Weights of a small GPT-style language model, trained from scratch on English Wikipedia: RMSNorm before each block.
Each number is 128 + 24 x the weight over the matrix's rms, rounded and kept within 0 to 255. Layers, rows and columns count from 0. Numbers have three digits each.

# layer 9 attention value, 64x64, rms 0.206, rows 43-63, columns 0-31
132085136099103164164134142151168122096131132151085139140134069170171117122091135116130135175132
122131113116111182130112121130151166161105141131138129116132138109129137135141131140175164157109
106095151143099147167108133133125134103123095132128136142163111156163174096139099089111124135167
149156161135121128122116143144134083110137121154180150144101145128113117125126141180146143100122
101102113132101106152117126107097145136093130172093117126104156152116094123130151120140084131147
149136121125100159118119168049111132136153107125056075158160123115136116141144155123130119137152
126165142121111110132144119141133187155170135140151142109113131120125109111143139135108119143095
138090121110107137128151107142107133121148186096111137136094059101123142193120142150159131137138
137173134073131194111135118073170173114107183175135144132167099140141126166139108084140123137101
115101109120126106102125134133108111153144175135141115106121158113149145133154105115120098152102
154135116169131121127152089155053142138088164135144128132145118143139066116120110136148130142128
104093108120122147136095141150139124114133095146159131139105126115103122127111135160134108124129
156090155112122140138173145113150136131130121102118119112151080151115106087132131093119124153099
101109132104097113134145133155142120116117106158152141152118137093127124155144130165133090115110
155149140083137116122185150136143128128100121162149125115118116105166134115143118162122114123171
122153176084083146154118139147139130151135068105098152140109138157146150141128133181138124089154
145145119110122133120132124111152148125124157147108093083110111130101110163110131106122083139125
133115120124145132116144104166095123105172135131173107130120128125172086118127102125116101135094
148166087114103140131109155100115124119173138093144149115102130164143110123121126073081157136121
143152160118139139153146110128118120132105075125142086121153116145145060135152101144101103132181
118142148120071101094164138138175156117131121137156103119138126077163130127117143111115152122100
# layer 9 attention output (transposed), 64x64, rms 0.256, rows 43-63, columns 0-31
130104145128110183122135111159111131082099133138099134128108078120147123106070120129134162147125
148126132123143152096116121136132155124107164114127115067137120120133118138145117168161184130089
118093145145110109127113107115138092119079112126130126104140132142141183085121110097114138126174
139168142140109146147124111169162120137125152128136149154102125121163095114131121131140133094115
121127086134107111134150109106093124112109122134115104129107128121108124138116158120123120114143
141144129114144157114124103068129093151102102091096078126129101137113146107103143108096123143138
162157155116137097097168113136144168107184133150149154117126110123126138126144112116087101103098
125080197042134121133121122084146155084127145148114131116108124125151125167122138123104083152111
126130103082103143089176103064169147139112136152144159162108103105096102148122122144177163127141
134134107089116080085133128130090135092107161173141132089104180099124133121145141099157132147140
177128141111138104095100088134122154121102147155144127128148137150146078114110102128116097139095
122117102183102157127124133150109093135151127128152136137116096115112146165077110179150093136139
169134140110129171124155166079143151101113096103113114125129129132153155076158148135107115153116
086122139080141129115131146141129094118126099160143152129107138137127134102111139152096091112124
145135124104105148134197105103125123153111105120169119146127139108170129150141128175158139140151
146127140078075096150145128162144105126113104090139120140108117158109147139152128154107161098196
161157135143092144127111128111132095137121149153114077104129121102116114166135114109107113121121
114110135166106110117183103133121133110147143098151092136106119111159074147132129105118106135094
155163105137130104108147122095092107104162146125156158148066145136125131154120146113108159126148
156119154117152118140147126141125126150127099155150096129149105156141081113136132133110112152175
157155141154113144117166151171173103170117118170153163125118109125133100131110157124079161151145
# layer 9 MLP gate, 192x64, rms 0.217, rows 0-49, columns 0-31
102128102092137138125103107179128125133131136124144118153153123122111156159124081145128102124146
135108102107127060116101145114137134129139178130104150127136201107139139121103117145142141138137
129102123124120143136161122123114119145122126115093146120141123113114118140148124143082151133112
095091146124120103066130107120140103101130088125102162144126170147108141093150117149103146150099
136166125090155089087144084122137153090162090161136175117176134153168120161085117133115125135109
097137152121128127113154140130165122151147143128121108150096151112165129138118109117144118159142
142146154133125092140176156117157226111133098131118139087115117096176125084174134098106124136123
122096129105172106168123106098154105140117174150084150171075147150123126156143125145125135139147
116120116100158128146109105168135123097144135137119137121135114159147114095118121172111140159103
122106130109123126116111121178123132126076149108109141132124128132115115097120104158100133107087
140121121118127134124155134133151105149156125138133110107117126134129127134105132128141137148106
125116129140128147097149147122113130158140141148151121111153113101168122105127118136130102090135
110142119098120095122138124139132141127095060123159085157122122111133119070119170115099130136133
130116094133121127139133104188121134098120145141183139163105135159113092158105099115069125154145
102139148112136125104133107109148126123151146108132107136123138116207126110106105105126117122093
114152138122125147105112113108118138128112121092124127173119115116104164139166117145135121090140
102107121137127114100149135140074134138113110155104114185148132093143150123091137110114168135081
120101171111148077137105158148130139181116167122138151147086071151121114147095107136112128135115
072104115073111080130134148154163143098115136138106114106157111188118080060133153195126101139150
133169199148107086122114126142162147083097161166069137115135104106085115117134107097135154144165
082139138096179121135125105117080144126131144184155133122106112134144140113105139065096148131119
091169133106132108144135150132099101101119151125095132127113118171145152097145156110109110149066
141139157140117126143179149149124150112120174124138121146158149131103122125039130116112155141134
128150161121135128134130157134145134111095112149121123144187127160111111098130097128109138141113
110114126121137128148167158138156115101164093174081120095125168172097126114093140134135126160136
172114161103189123144166174091144168095098098126138111105078122115107149113137115151143095183109
117100100079155100114151198088114107060092091106139137173097117134155122072138103139148183165127
117149130147097133139120176138119152110103139091090132134157122134107106162135137143149135127133
143118168126121141119152186115105136110135144117118129115142159134113088146101113136100139147108
121121141130157123112156169129126155102150122144137141136112102082177107143125104151144145111137
153097103154148098148155146119104141102108113120109136122120145145113160126106114143140131117167
091095131131146133126141082156098138163142089105119143128145153143139134118167157109131106151126
104142103110137109106133105111082125132133136137170122114130100140152158148116114139120095121134
146110153143145146131147138152106123142121124104155120135093155146138137099127152164115178129143
136141097129129121148145107131073144079134107121132122146129146116143139109101152119105130116077
141153137138152085098173124079148144126111119111146173116133132145108154122119154145104136137139
109093178150095141125136110110133118102139072153119129115139140174105142119116154114127122170164
127132132163113145141129140154122108127112102121131113142129079119121129156113135128142117121128
111125116102125129095123150153118148115149116148110172117159146141114184113134165124127131138164
142138178109169061070077151137138122103119099146140106094097133112103107186131124111150141132151
093134135081124075161080139149104122150096104154148117160137144149087154135095166111081092105123
103086153087107117115170118113079104089075114102127151122120135157127086127124156137121164151136
150164111120197141101105120129119174130114111184146124150148133146129157136088138135145091093132
122100114071153132192118078108204152081153111171136086141122144093156118168128121114080109123125
109097123128101112116138161132172143101162145084086139119090159149150090124152127106138097064086
148164152131109090128161163152106140106138134133144127159137104083169111118125118123091169078151
083127147159175123117106152137148167089093090114146157109102156125116132102096173109160092105123
095128174065183101128103140145113169102135138149100123106214069133144152112122102083131157178177
159168140161129120135128136115141103140133127172150107112120126126128137136135109135130123130159
107126093152133177130148123131150149093141140151105169137134117143174094097125126099143170137142
# layer 9 MLP up, 192x64, rms 0.228, rows 0-49, columns 0-31
101141150141103128101104133147128143139109095108147129107147153113122123135084115089152126156143
147131123147104148109133153113110120125135123135123113123127103096107133101133156109112121115098
107156169121153148155108108135132126118119109132113116102110150149137150093114137142140131150141
141140121130131117109122168143127135117141129166139120126127145086096116153187121123108115102129
132136123124163082167114140120137155192081129143099094091049082141120150139081089149166128154164
156145105152134130131148108122116131150166107111123114157142094126139116146162147070096115101138
130156140165131092089116146116079170070115109154123076145183079131115140145143159144128158165120
155183096185103128114114153177093114113089085137122115114100130102120114082104134135136120100179
079135145112074172114086174139139135096145099119131139117165149080093091173153140134123094121138
154154119142103098138119139117145116148135099127106110092148123159127139127177112087139133153139
154175136141136093146101121118088126140128109094137087155155112116142127147146116120165117156138
123131119115099127090140121120124110155117127100145160110138099132068121167129148090149135135108
131144128139168117156135085115104115071103108154099119143155116142119156101141151147118130146125
102153112123157140091117111105151115103126123147086126131146109108134136129129121113142120091117
137097148122136131149114151116123149111095141152124167110104094122088134134094143127101149122132
139168123135159126160111133100137096137152118141156123130120123122148137127131113139179152155148
101155147148129171105116112159148148135105138095144126088122146187135077104129151139137097148154
123114099140106146161089071124114123159121119159169107101188135119195180137091121116094106127127
129115130164121116068039137110132127189107109142150138154097115124135122156153098149113072160127
112150134121126114150090114095091123142132139054125115120177095115134121139130189165134132135102
149116124092075161120095108114118082086089163167142125150117126142109135152108119134091061149113
120134126150148148079141093098123144117125147161115139141133131102139133156138105080124166127129
120119149124115158073130122111104123116125121143114115132111070150117128114161140176137145125133
100104152134105100150110143193131104122160099098117166123096130128110138151115140102122070146108
146134123128101115165126162104127138139123135124166124143132101120112101112129143143125112111155
140128121112144163155121140108202174109133128134115183094170130153113097171148152159130101136075
117141181136142113155153107144125103144185146136158143128157119153097144137138158121089146096104
127113126141168143158110120100171127105137129144138126150098103129133153146164130123132154149145
126098166116121126110102127111132124148134124161131128119106113123122130103140161158140123155121
149145153142155120150109161117108070107150067110119132100155093145127131132140133117109151123091
148134121145112123143121152151126110104136167117148105093116134130169152162086096111140159104133
143092115100114126108150140111148141136131111163148181120108118115180105122079104155148145120102
136126130134128163073147110108079135103114110134148159108158132142135137130124152118116122093159
134147096123136131139140130108142104098167144154140126138093125108088114158120105077112118133153
133105137098087145108153128108170157144112106131121117106119119124097124123138120124147105086143
115123129116150126108113128138124093179136102126143092144097116109151154127131131132124135074152
151102149135082165135145127094126124130122129127124145171117105146101156137095129149140072135140
087123144106118123115115142114129155095122140128101155110121169151138088123143133124132131125139
108140116147121132091138158168158132090151115117104172139168123145102169190131132118113150125167
181172111115130157106119159156162177172135130120111161132162121084103069144114126124116132139129
140150126115121131097122187150147112131136133137110174115169123143111112132122096091146128137116
118098142110092122161157122075070068087042081079123147144110114162160157143135162166117210111125
141095160145099146110125142125123132090118128115174113120134129139096139155091101076134089157120
128128133155093120063112148092061113148110108113148135151130114134089109059109153145111155128118
092169125166164111106150101165148119108113140134110100172135128125161093144143104112161128136118
123116113137154106117145124095108097130150125160147098107119119136134100159113131140163169135133
167090128111122117169137122109097144110093066092119102140131096096152165100163138121140120114141
100121117089116093165102139123151121143163169194091129090192142132141111106058113119102139191129
139142161131108135101074117129132140141103156135140103150127124114121169143134103101123131111136
083120133134116153080124129115135127101163135146101165083123147135162111115107154152120116118101
# layer 9 MLP down (transposed), 192x64, rms 0.201, rows 0-49, columns 0-31
095161150109151133163113114138124156124082139113103137080146127119166125129145179120154140137131
149137139115094116131093107128124077136126160145140115126082162140125144078141142113138089104097
144100090142093124110175086143094122127120148142118138146137129129109131129093133131107117100101
135120158123139130123118146124160125114116143151138149134113100089105131100137125108138123130141
110101095129115129104156158083140140120145195086153153115153140109124156052141133140084116133155
153144138159116138106155140148118126163137135115133125135160113113101131136104110158156161076108
194087095128168097139114120095141180150115085107142103188157121149129139141139147175158130092162
104143148097158163171085145119149130080106137143148123128116116142151113113164143114119111170111
165114125102194113102121143092149100082151137145136112113136112142179124115163102158141163145179
082113117142114138161136106137110102117161153082127122110095169114138150165149163136138130123123
118136093129112105133161113156126158114124119120127109162131109125119130123103147135121105130121
129138150091141148157079139092141132122137141161118153104098131122137112121159125100151137121157
158075123127120124171127124115122104104136152084135134144105115157084146122100072181149112119125
126126142110127144136106140114117171110121128124126157132115126124162127144137147094149152152156
134125147081129130112109139090123129092097161179111167107082176127114116093176121100121159114146
123102110137103117104176110140120123141116132123127132141139115127130124122100146150115110118103
124094097139109114108196113165114136134117140118117142129138140145112119129095152147090117117086
168125103198184179136112118133134098113132141161127153129147130118122152122113135155124126059139
095133138119150089158093177096154125121184099140125122087115119114172134113140133132141094142177
119126126110114162142176159101095116154153106104154081144136078137120109150157144160129092071102
100123090151093107217157064116161147148163130113098119107122141146116098179167086098143134079141
076122129136097163150130125186123138084098137098133100079145112124130180080149131117194130153127
134104106148092133106194108167119120127121125119097127132153114170113140130103136148106146130103
111133118105173148130076153122126145113119109144090127126110139112138118091117141092145144136120
106155092140127143132121144102124123108110115138179136134111103096113112100114097108128088126132
153141113156132067129158101109129175156164168154083108124147187130082116139162127160122065121106
160159114134118181096111147131119144118179119116123144101143153140111147193103121138168134146161
127108096155135134124174130143134107126105117102121132151146114138094131144090137138119120125116
129122137133133169129151144111130159106107084093122130122189160129117128136127133142134127136107
177143148130106178146133119083159116116134098167111136116120128141161123114132120107102143104116
126138108116137111147116131131131119082114137095157110132143112155155109099131134100122142149143
112142134129133120136143148177155125145142094126092118138118130121102172140143128113111093105159
143141143106138122154081115113139123157114135173141121121116151124144138138115129123125132140153
121127182103174158152110154119151113125178151129115122116105119095119131150166117083135126157124
116113110136122133115152109157107124119116111102125135118131119127119124140108136130103131131106
117126136120124144126112153121124099098119142163141137131142151126139115112162122102158117148095
147159137085104115116120068161149161166115132123100126130127100072157094147115102152161169119157
138151111199082159121172128156130086153122143121132116143157113129128169123105098130157113101116
134118152147131097117146125117101115148079147127113135125161168097142129163094106136150111107079
103121118163148104150105138120145126122132125138117165138134123137114185137184141187123128133115
104078104123101101125125074117118110074134121160138147171116153063113080128139107140177162139145
131125107113098118086153118154119095118088125105147106117124137146127109139074103154149148135143
108181142125118137109072157129123141174107089103076149117114181107159141108123170123172135125128
128155147136117181138059136112091128069115104087104125123109133140128153168118142117119089118135
133140137164133111151090122169092153154108114116110101129183132163160145150167165149101114112106
111172138153160138106124132159160122148145134138136130107139118116143128138153174139093189132128
184100160166135096129132168105149126113140135126103115116108115148118123108162107100100111105147
081160110111129053124135081131106149068140127161114136165086121108117108110130128062188131143134
122102114106109110113166119146127152135147115121105145124138128163127125127112139138079129149123
113133131130126099149122098154104113134111105135125114139128076152132129179118130137137134096130